Weights of a small GPT-style language model, trained from scratch on English Wikipedia.
Training: a variant of Adam for these matrices, 177M tokens.
Each number is 500 + 50 x the weight over its row's rms, rounded and kept within 0 to 999. Layers, rows and columns count from 0. Numbers have three digits each. The size before them is the row's rms in percent of the matrix's.

# up: layer 3 MLP up, 512x192, rms 0.124, rows 415-511, columns 160-191
# down: layer 3 MLP down (transposed), 512x192, rms 0.0916, rows 415-511, columns 160-191
# gate: layer 3 MLP gate, 512x192, rms 0.127, rows 416-511, columns 160-191
up415 109:509434502530519432437479461534608581458604544552527539616563560498587532514497545484550521456641
down415 107:500471537473648496454504522567477559568556541500511511514527564485451575401415440563541516424468
gate416 091:492456446521452592473466375491409484491517550550489530490500438479577459443542476537384392525487
up416 085:515604489491538470459451523467563521481438430466503556607426510499526572492465506483524598502447
down416 092:412438529458458524447480470494448497503426463378535543482479480523543508475481522460485442470453
gate417 101:481427440502490433487458551446606491482475539552559500522565435474462501490632429506481457522534
up417 099:480469574468492463482414608420559485496569471369578451536511555478571434498546482548570555510584
down417 101:486461521382487585545481631411532522446486480465555562496519493565499531535401533527553496409568
gate418 101:494550542469444504480433449526497491533566501515433537530464452497423515454513455456501436524566
up418 095:533528429536483519508584544472576538496566556546467592492469527527472519470522514454550551495588
down418 095:541412420532557488487527553558470555547523546415425483453497500492510564436476448455498563481562
gate419 089:450427407422503476566506561475492464457483466570415546512476459450461510488554505549441505503496
up419 088:463502614474491464452517467437423550455505530507586606497482503523486514425523492530580444585528
down419 084:420528462368447539491475518483495570508584544500601502419464499414460548444551577637437555508534
gate420 102:550542425468533546495433492473598509479459501445529557518471481451494489578512454482514451498393
up420 103:480464602538456471507561528569462449473496488486465487485464479504440553496504494505507467536610
down420 108:511486427585436473529462571551455513499480571505524448485457477545416546517516522525520577604543
gate421 097:533475472460491536373528409474424500464503533465496525503543484451527532524570525508492477532475
up421 102:511461518437395542403541436493484469471448495514514444429504528476482531442501557417499494548486
down421 098:457463517554512498569560596517470433538579485517556467464551523571485413420474488478502547453508
gate422 094:496574522459524523508387522498484491529593457457480443463501522461450571566476400491476517532413
up422 097:532601553536540423584515464467543495545489546451480471537496478488536490526523524477496459495595
down422 096:483567545528570489585517553477572519496500536542546415469485523450575535520349562509537538476453
gate423 087:425534470548522511538510495461430494497524525526461486455525551567476494471529402550476489485552
up423 092:470535501444485562386467488527515583523526518436482540535432401533530540494568449459488478480527
down423 089:526471531508536490543495502438457426483446512553486468532540595502488424497469574516497475455456
gate424 093:534470432557499533518467502509512502444555536542456496547496548470516473552540472499468396535490
up424 098:590494557624482428513528528451474611454557524576471494585482485503463427484554549466435467457555
down424 099:504564502531614510448456543555496428470517538470519580545547446452460493466443541437462461538448
gate425 095:538500468483524575489488486507462470411530513436524560465551445412434560389559514509529473471484
up425 093:495486494488482523495483516519589537510573543600497521428530455511591470438522397461495473519550
down425 095:525506442507557625527555389600532440560418538538605519472501476516498486506486473408569544512559
gate426 099:475529459520458501508443476578458509573534530562447519608462535473556589477514474498464542546573
up426 102:479477562505505552548480589528463423527591585535476523503521509457461591550453421406523568552532
down426 104:558465634509463502529576488575530447517518627539472485474532570479498595420550502454516598520633
gate427 112:446493446399482464469409452528498489443535511503513501519486561529436465567516482516558505558489
up427 114:518601460450496645485469520578401542453446525447605449530527603498425519572493522505540541544393
down427 112:597561473592507560478551479486525465479504439420423463511530579542444606463557501479422556538424
gate428 089:508539482504520450477547418486490483552459512548400573506496477496528479449506504514550514472562
up428 090:426509511413502554409374473457517518430517503417582446521448542481519500534537538452459459499413
down428 097:421434486490466452479685512497496505513447511452442513563507443499520549384619520494581500526456
gate429 099:481484535457602537418484466565471456496470514548492663488501509469507473531467505553500472537528
up429 107:613529485506474440542467528497500556456514443465495511493490453594447566540584422435503464459417
down429 105:459447477547512465483403493486505544452539564479414462462464449532531666490578536430478547495522
gate430 103:490540486471552502410400485523502429460421547420493512558460457494504457480488487505438414504451
up430 098:448530564481452504478474473539524462526503538457401429521380490465560460371434529453500484521516
down430 099:551509524418436442557567616511513480551556487544479515439516506422505479426516476513491483486496
gate431 101:534501398570365474520463528490550504440494562575418505612495529473498473479632461490517544499477
up431 097:569493383509531538497519541533498511541563480424521407481409526564632566563558493519468538594567
down431 099:567489475508567387425543588519407471523443464464442481384473478545436545490470482458442457495540
gate432 105:446496527467521460532397555483496489380608573483538470509471552434629465559457434576553546518481
up432 098:564450512507444499531557560521575475565497492471533446520634480465514435473555511487481422541486
down432 100:568530520467507562485497566504507481525472441471440490459545519457482512455556541512524468535414
gate433 108:500449453477545514505500537532522477461419522495463496508423489452453484506578496554507542545455
up433 122:525476557451510509477441480449484502441568549514517493559493512447560473586476492454487480489505
down433 105:406567480375466482483430396447511528503446365477464509503479392493520544459509465517512482548507
gate434 098:506511519371520494326501480521523478506535455479463537448465380537487504443542474487468402503467
up434 096:507531483576491521548523447497424499486409570578509532554509487405475474552415555453440465448506
down434 099:519531483540480421468491498463478503446466443483464568609573545470496549586450508412470464606460
gate435 095:498532440438502511465458495477479578468504597548471536541548450409507383523503514528449475572484
up435 102:422552469501434610504522467422521487484467605506546472516455467440565414481459573546510451530544
down435 102:461552521582550556460562391451427425507404545480543472487495482453523463529432489512472439469510
gate436 095:522479503495489529534400446488479511473497499537483497456403440484458545444447476361424528482442
up436 088:462561449563553541480467501466548461470472452487468408538572497489561484605543503541465429457493
down436 092:493494545441502592541410464434453466535501466487542476574385525527588478449549516504484499466533
gate437 113:530473495439529459447391451543437527493495491473524468532460475500518509455538406574414545497494
up437 115:420525481465507493489413585538607419443548551512545495434485446499566458581568506512482473454484
down437 116:502527440490442473550510552555540428530397533451561479503485495483531442567531526455450500483425
gate438 101:510475503441419560386462475514501418373576548488444505597545441513553479514632450548455450511428
up438 092:539498466494514487533524420522409505531440458565530462585472510521517546498501498460449506436592
down438 094:554458416485510523435456589533561581450562537561549537477449506424496453522509528444524521465430
gate439 112:515482458443460531468443437450450540405537530569453489518546357429512404477496466522450501497479
up439 113:517474523496492595554494552527501451475507466407496489525432457512428561457495514526532501507523
down439 113:395505451501428546484478484657514601390546498550497460488426486564534479454517494490429424467464
gate440 112:596535465522518460476409485471540470417479514455476583514551455554455463480579431431469398486424
up440 099:411460445476502567491523461631517467510470500467458464418487511464451495454516540590519534514581
down440 102:476509440538471485505414505417524526535560576460489446562426476569552483551577490571496417524515
gate441 099:541554542506460535515429467499596550555537513542436505551498440443519489528466481460467485439401
up441 093:448519481482356460479469416433546593458525485584486477549445520442577444472417472558435384387541
down441 090:520511521472445441578504519558522516530531501511472493503533505536411599543504608374551510448588
gate442 094:360466458400506580465416467544478527475521530492547456508492551461490491558511464619438465478546
up442 096:444451404449581468523569451487608576429580474505511470481521490447540533494499451431507465459513
down442 094:435427529542545463496525505495537496379494517482431490439520507540505485473587445509604523507500
gate443 087:447481467544569448507491471487588434394484527550455459468442514499528538494532532477505471565480
up443 102:612518603533545478492470562551480509509617440433596501486513446532465486590510439504461520425464
down443 098:453456457448568505523501424498461512580547463466548528498523436497450527538505457441463507458513
gate444 093:505531522456530540497392502571479430502530468386562523513509542476458583552474481454469505548402
up444 109:486488552483546577532500500551492563488471516521469557448438436533417579566501440474532506485494
down444 102:519506564590573450527531584587431437515572454488444498477521554484477616530533578504540487610546
gate445 106:506491560386570534484463554553489460519473470431485472540505491511557494500517352519455499537467
up445 114:449478536548434480553414414496539551496459494478472539512471490518476475485477516417463504529461
down445 110:380540548444534489441583492513450523526514433571565536422455526405545500472465432454529492439495
gate446 099:560566505494509464505437554508554638492547540572483522508508548427491428521551525417517500543450
up446 094:511492528474469485522509477479594490465550614429483421500583580520504476464476552461530475523361
down446 092:494463453543503470468522427428458568552472427484480518545452399580510463563533368558416450524539
gate447 104:498524452504439501540396429527551543388468595488495419601454473534548527546516463476505524499513
up447 104:539508576476456562517452485527481484526448536461530523429611514472509471527476559513525494574478
down447 106:487496548475466553530461444509534455442538532488547561552490563527488491493599552419521491531457
gate448 099:435477432486495513523394599477523513462454496548522486556463452480560469524500449643468493583484
up448 102:480524554584603468493588463495470462557490440415433551396458405528415573499611474466489407467515
down448 100:484514433483440511471454492582593390385490458456464492533500432542469575475605504556487452501523
gate449 103:584552549480423500481487398498464557392476490528507467456493516539510480501550476490525503456438
up449 117:427478423433474553532591541495545439529553516515455485593554544456509488537572453591446525524517
down449 113:484476543576439537450567429587405456511561431553539501498524506514489558474483585532418478413495
gate450 102:471453498532547498484464410525418520455463530477518582477519470452405506532416469441517473479443
up450 093:505531539550564433576467376535520492548519461422499434460545453551573539527457495425473432475469
down450 094:512483469471443445539470476437487584444503493396480487454531522567427478456512491513476435551472
gate451 101:543468509466529568476449467578514434475486422433587462551500539450531557543485465489529557496471
up451 098:480491511598456582465485534512608469477543451659537450606461521442499505515510528409499515461485
down451 098:482550462609438547557419502572483582498448477584498515547464506496487561504492571515521535551550
gate452 105:433534555486534507531478404582463460513487446435502570438550445575448572490552442572472462504455
up452 111:441442528415589563549500551502507532483539495448517461488514590498479535499532534531512542539414
down452 111:447562519527576525547538526408440468414542479467472454561594513428560451486420481523469464516455
gate453 089:559533549501574513524507445465470412490621447465530492500620386487474567551466430537457412463474
up453 096:537575489513572516556519520525516435523398459516499639491511529562527548460597480538550544482511
down453 099:560453515586453582480483538571543495530555551501412499570488618542473501437597527460435501409457
gate454 100:372478466510483495504437452517554473485500453506506560474497486547587446502559414607440386523496
up454 091:387496415483473495611488419520546619484547445416582517451510528531449462507555505549509451498533
down454 089:484575534501517579560520507566547547478615531485473381483498536529499469471501561532480550460444
gate455 089:406580430426581514457500515545461447532535488568521538533478503447436561555480469497506449497453
up455 095:512534438571462501478485513398537485508434536442506507458527456527486409423520481541401447495519
down455 098:567553539507467499431477438535394409478419510390565506485534507460523466507457457571388473557421
gate456 099:553546534565567548452480485461473490524508555466552558573587433475512487597463522483459506492480
up456 094:505409447445538495613585512517519438608480475460522587433546510508515582439646480546442442515493
down456 093:556483541604524489438492496439512567521450563480491539461474519524491552480509601457515552476483
gate457 095:486599563514412513482493435554531441438534452489465483513514425446546537451540474486501461529451
up457 100:565554563526480504499564530567601534534582491478451442589578537512503497487577523508552436527514
down457 101:525497403505538569484490534438446591510417493522574519371505441494503435534481474396479500470489
gate458 108:523460533402541483471397575497491486505544417441500470542493537433506504493540464517467461572492
up458 095:502487611459539481569413571411452472545521455451567487460505477526589523544560560446449465459417
down458 096:500531468515423428513511551484555543560432497575430466549538467442607453463555381516380480444475
gate459 100:570572471464506460505538501535474544473566548477458491518559442553445448503552416569429440543564
up459 100:533502496587419560525430521555605519428526483478549524510457467433514467495488523382472468479457
down459 101:603463462476488487515614446427536524518554548523420452541495454529437445433562488513507484492529
gate460 105:496488365509569535423467483507468554522499500512455479458463498438542541441536477538485519469424
up460 100:494545400497506581429499469484478555457557564474525504478533550460606599467494416540514562434528
down460 092:491451541495469519464485516497496489417555510568538521451404538560510454550404471472533510457609
gate461 107:555507492478518580450539502535525523384495497620508523514521429489575542579536429499507454494466
up461 104:473590516499448373528480412486578444537459463523532546491404533534512455502420456540480472458586
down461 104:544470467484542539552534472468457452435445608523428537457528511488518497446510438409436494394543
gate462 105:431435354483432479498493512505522403386468554504498482529496495636570477397537419473458451502464
up462 101:411446463528559447543515575449570453506578551590439532550481477522515483436459527568576501487526
down462 100:465478507547486446423432502481483588482525498546468525438424388511437489515481556528401517555607
gate463 085:549508439518410428496509508566527473508534493582506477501458556510649490472461534518555642528495
up463 088:495431551532571503518504489479489470466453492524495562484494477472534524529494497498514520549502
down463 089:513603399532536513425576440491435621507524513439474458494433427622569479479496481510521525537500
gate464 097:465393504448537424556465441458541565531493560510405542472482427437459574541461479576505503517519
up464 089:505532529438493516578476494530605531545471506477420516531479471485498565558395501457555524472533
down464 095:495611542480523522515433550427504584502506480513459516528467539489577462547516501405569541408530
gate465 104:469495451489463440426441473518499505454478580432481455527460474406450396494488501519438508471481
up465 107:593440517413482529458474485509356418495508512508494530517545534445481523512510515465537508502478
down465 107:539464535416637474474437569448507457642512447521616472492547468599519536518405525489521555571421
gate466 087:496556442479568477590438495556552565543544509456509554522423477485519569525465450504543463510488
up466 085:591496507560530468499520477628517399545500456499455601572518483542454542563541416524547568444533
down466 087:546440544566622446600477502471560529469518575494544359504495472413531466549428481508531468597505
gate467 100:503517474447497436477352552506499475446373580512482550582450460497520568502524503584461511503491
up467 096:519476583538476451558459442463464444524537473621510470470434546502490424519483496455530552484579
down467 096:452413537469484537584522477530412451534454525658587448538484572470522500434559503535500548489520
gate468 106:423496565504513511447474494534493466432528493483519606476501503542479513556515467448482467576493
up468 098:524495664528584439463507486502492547445565451523457465555515467500412407449471535507516434556522
down468 100:561541516534546374478491522513473560542527493526483514422566450537503520470468485451515540509509
gate469 097:543482528436509532495368438553553501463561403472497484497475499423495489525547439606520512456429
up469 099:426533502562547507545561549465501514490530479623406564500459420584503532548520439529552527579409
down469 102:504482553507472541554558485488500516493475435548455466486511405492432463527515417499507553533420
gate470 092:492544454494531500468458452611624567504479534433460517584466480530668519494497450505486470540455
up470 108:551476507467530491597549543591548579546511477562527426480435472516539452428550480431494496479471
down470 110:444494583465536458516599553605448494582531538556522444500544503504539570521480610516443520452469
gate471 094:495467455511501501422554530535484518432501588415453504375563476423495471475510484499482487472452
up471 094:429516618499514481487542476488425489540536511431523522513550491511569507470525421535506464465506
down471 096:504514575497418494532487501504430555499516465555480554499531547559422539579592486509428472533511
gate472 091:453463395472544635457538478505471457555460548565516562513376560434579471508531479553452495538447
up472 095:472499510576477520547405421475535445433451447491475470528499428477437565393471567498547461541488
down472 093:502541497436519539540513470544454440543485499394539544520520446465563577456436484523453513624450
gate473 085:540559511408465601479433483587485566530526482488489516557513516491540594457505444548524544560473
up473 084:470560431447490493417468476552542546480459485513543544494460464529450402545525508468534507494452
down473 084:569470498458405522554560498472437455515551545418487523526485487497423537496518525466538511506491
gate474 105:541553417474521494452519516559539517467556536511408516563534418510551426502552418436472476518443
up474 101:484532488428533544437530425587524580532420453494442474435516434576389523442474460463483434422504
down474 101:520502477499557477542463530526459621502477455488498454492524615485461577506441564556498493472521
gate475 093:538549422488559560525551450510529521453496443552500492524466500452574560468459469500465499498595
up475 078:464493497465466527582542461521548529539480457494467466524404522479545564438415477551468473518529
down475 090:521505480530541476544463555501503497569459612500589511568366476513472451445484513470484523502465
gate476 108:527566433494561596485515512487533459510523440453553541476428502481471531479501469613504446587479
up476 107:569439507485414435557442393447492516451422549499423448490588554518487470475492592500506495457486
down476 104:520481402523601523520497422503557456437442601517488506503481546494474563488506490562524431549485
gate477 106:507548376555473566356451564513543510442483582547500572517428437338548501530494465523464484487493
up477 103:576523545478406447499474537485455425568463494479501551470470514428475519535452586465509523581551
down477 105:511425451475406480453487473465562469506426522471568497381501575575456485487402517454458534452541
gate478 096:419516379455432473397482480520529470425427549571435481607449436485520492474479504502461444533543
up478 103:531453484485571470500540507505460628521438444520511572379426612451525521533518447488558585498416
down478 103:533571423415460554469499566512473532534533503452522487536527453467542558440453538594481467488527
gate479 108:558543526526554458433532442529527480498526532413387505546477511562488484466629437483485441560477
up479 108:477393505512480495574528491450464579496520486595509505477450472400500448592443528603459497471592
down479 106:538444455520475517531373502480533481504520478572508428486409551486489503506519494453475425566542
gate480 106:473576464454580559338478524591594495449516522551557507485524508496541581525521464614521532505421
up480 099:460423556499390459502491449463497643460521480507553418558503554567373457457476538494558536563565
down480 100:422486562611546531452529451499565501458504506459441518525506498542579563485508466586562467469496
gate481 087:458484433472473502393535544474481545445434593531408490551402510476518498424508508484552492547544
up481 087:511450503432526559542501482593483444502468404535449574572497463539425535453537490551543498497452
down481 095:494502433438437520395468496547466510502467511584473551591428565492563431419503602562445530499519
gate482 099:535490526493493585406445457514541476438472512463450468496511395476567554507582470520459479473451
up482 098:552450566485492418474556474547435595574476493501496526569385485429504442497500549501499439483493
down482 098:558526505382464502603532464433556479441473471460564476500484452513572544448530539456527549462553
gate483 104:565534481380463509533436532522519602491450515515567545558452527500498405486497414489554569576459
up483 099:538535446525528532424501504551543643570460521520515512556468468543530466476458521463473458531465
down483 096:559508485487524500428546549499430556553486486496520582456476492512508519578463474484502492451470
gate484 099:550521552551583415455477510502438472386545403526563546454508572486550558537495515660530457558474
up484 100:510411566468489523409525462510429394530435467396518495503538592508565483551424548520591609529429
down484 102:500477523601483522461456500456516532450559495494475472529480419528579554506514449450594536537644
gate485 101:543526517450435472504449461581504477541491466510484441521466508465508524473443488511519558536463
up485 101:518446538464532431535489564521520539509494517450464468436538482452608493609467542555462537505448
down485 102:382528482517522503509490568489538515389444416549437514501487484532535534439600467509467496482533
gate486 106:483457449481529554496463442531552511495523442453486543524421510470485550491475455493525474516463
up486 099:531398448541470457457514480487564548436523520513543489398559543545548507465474397468536511474443
down486 100:519564426573389464545466474600514557512580466460499481484565563547539472523456429537393489553390
gate487 100:483493502494411519504442447434517512413450520560437496542455404440460551503441498538518483496514
up487 101:452430574487481500586429490484519471507489443572496534499420452519425494448490579517519492547578
down487 100:584475498488471462526448563568500542424543574467445454522569564442492468526505564537547503431490
gate488 111:540529530468538519414345506512491538425500567446502463524454448467469471511431482495534517570471
up488 110:552455485396451501548474604546562500469476555579468513499459544512509476410468573450592525512530
down488 106:532555505505515489474519539523438481466476418561485554443501552578512594459573555508409461497515
gate489 094:512462486495503560470423505472508423524477467461529533483476496550488534470541513587496483500411
up489 095:542496516440516572485549464433539447591514440404569536454545543478508510578460563452514483516473
down489 094:482570513554423458481524573580491504500542476508584504513568522524508475510428527489425449432429
gate490 109:538523502371506422512538550544540501556568505460495526460488464511450542498487453501529466510465
up490 101:632552504477488403473568538414441484434446487463455593435525434576465424452522535550542461561507
down490 106:433510509446554478505551485417446520483477436411512513572512486472510515496502481531462468567551
gate491 095:459483513479445548525369475541606449431418492476432497524472486466496524440504490508519495483430
up491 095:449509425478425524474533586540633433484482501558482459527523569409543486492503509549478478463481
down491 089:493583521542538439434548546494383530562561477547486499488477496550546484550427572457440520540606
gate492 105:509517523460414474476414487504488575437528484539528549553469485392555463518468491462481505508506
up492 107:443395514473551577375556454576519559473528542519496490461538493531524458472440482479420508540480
down492 106:558496513390505477455478519525574508415428561453539467542450471521546516439463494559569530451518
gate493 099:527467498485501463430446428525513543533522561403445457516455414529496477517614412457424466555489
up493 110:481562514411565519505455612488441378509482499486348487518493535401592585527520529549561518519572
down493 109:511534493573502433410549549518478428479506485550449525474467522534561489450538435500502508415518
gate494 092:490568521412543421506490461454477526460526516493479549477529513529435563504492485592455425555539
up494 084:530484385565531493433486448547508535524482583480482516524435412473567497479457466455454522437542
down494 089:496484480552538450493469537468499408467563475473447450456441540476471498437484468527515512448558
gate495 101:473509470475469454490538519567525410515507508441449519563545477508501477488463491548469504560392
up495 103:500453434463436482461585535531513490593467511483513529563573479465544384432416513489493578528502
down495 102:486456536541548580456494532487380536564516496427525526409506489475512494513491469512476582482544
gate496 115:491464572375438522451439430581432466468482439418469576554429476482466489490563526522498501489488
up496 110:451497429471465475548533455514448494558523479579423510516585471442480421468501571538556528504562
down496 116:466564536501525490463486507507533563515555583532520494447406486504456543396543577574439461457527
gate497 105:493453533580487421442428474523482477526539495476426457514485495495563513445473491403513494475454
up497 103:556470500513540571556569568549515414539574481527522445492499452444490397532446532430483488524493
down497 100:456535456516485488514434518520476496401522554544411445463528524597520592541525552480474504519528
gate498 104:616550426501484485460407469480467393381459437469433604501491508463498498429509516523555520531513
up498 119:495486467427461465498475501574465484526538459586446502514510417549435547429588479513509526462417
down498 118:443425429493465483415574558572492434459477526513415518459474425494429569439541517513473490533481
gate499 103:503487478440505485437462438482512526518450491387462495509514498431526526494550489497461437514508
up499 098:483519575534516556395476509536546465436415424405513552432616511497448419548551480512516467504554
down499 098:543534493614543490468504543515604542470433562572514516457506555520531399520518439449591454464413
gate500 101:540504507526429526445449514518521504510542571489451571492407429472565392627441405429471458495430
up500 100:582527523500495443472556432475464423445576453479467537459515459553425532468548456470501484498550
down500 103:513477438526483460448506514572525470509474491539555396549496556602569596473528487525496535508526
gate501 108:516486491480456587509384474498506551415430498431510571540490527457534527518521526467566556483517
up501 112:506507458582534496409493549564456451489475477489507457445489536486517570529536422542533495494456
down501 109:560448512557535455462467483460491491463470466379516450454528526496492426499433574611629523548558
gate502 098:535515449510474451565503494481593538508523544582443544500516531498495419463541481468495465503415
up502 088:455519496527494501454579454490408500477513456425555525524509471480501577476581406471451521468513
down502 092:492508495515421486462515495579543546619493523523521515425460489471533484481538490537468577593654
gate503 094:459513454495572615504452477518529531403453526506472462518494490459475506488539520514501482479516
up503 101:471571541522474542494456403509534526554469478393483423495507491440488558545551471471439532492584
down503 099:476632487591462422541532553481423486459471466552417524524488518506581456454554445558412543526620
gate504 112:530469507387458538433492474502430468496424464450496485522487483444454570503495472577382427553493
up504 112:470458537650644422543500474483584507454471569644465488513480421532660420494556508455526525432530
down504 108:447519526514591509458522520491540559515460524487522466495444407540588562408493551528547534515545
gate505 093:479418501479504528480434563485498471489489442484538485520469534433549532395472472523516491478508
up505 094:624595471499458469473522436510534524533473531528421405548551442483451491590535496512409477548484
down505 094:525440563467454597452451557452481461484480460478581533586507531422527442408495416496551529459468
gate506 097:589523490441578626500507531474581409422476548499487504551565437521512580521575438537543474586481
up506 100:420530433535498453541508514518462552558559461484426545494478481536461515482557478566494460490546
down506 101:534496584449392466482550522442492535468515565432552476530519635499522389452532528484637546521494
gate507 102:521542407600446465430501411541499411465555605490440495482488441505501508505557504400497494472547
up507 097:618534465488484453503514598520482413504575564504512565444511566446620508415438500524450569508469
down507 095:393467483493534405495588466562511557496484427536525517471483432489450507563476475441451364496474
gate508 098:583531544529535490458399488571481543433549488511497481463469407502480623523528466505448474583551
up508 100:529539474552482454483561570579552409567544574599472439465469521448408472486480506514495462574524
down508 095:436499482511483540541463514520459563508588459515524438453416503609614567553493577495449517471570
gate509 096:510501462514392492532529593462531493444458532456505474523417445531553522521541365544525480503435
up509 090:417517462496498493541569549451542577525539655403437506505467518507631473457495473572528536558517
down509 092:464458544484548552434544438490520486563471451524457502492557509534451449543490503484430367451550
gate510 107:534489481499481590455443458548578501498498556515549503567456462429586501498479401483521487543494
up510 115:452485460506561445421465545494503514587484463502526515492404520395488562644502535533441524494488
down510 109:556510542538413472558492500450512490617481584576476536536496467402468381481422519536495432506512
gate511 103:514545505418462429508487518558469570404390508380511548452540501548471515560484446459474460518452
up511 101:582499454388363460502406543460555459494453468453550651534462452537577462543552479510487492429480
down511 104:538433482463423461496420457581542562541437404423452519525526436481499494493465465501550457516501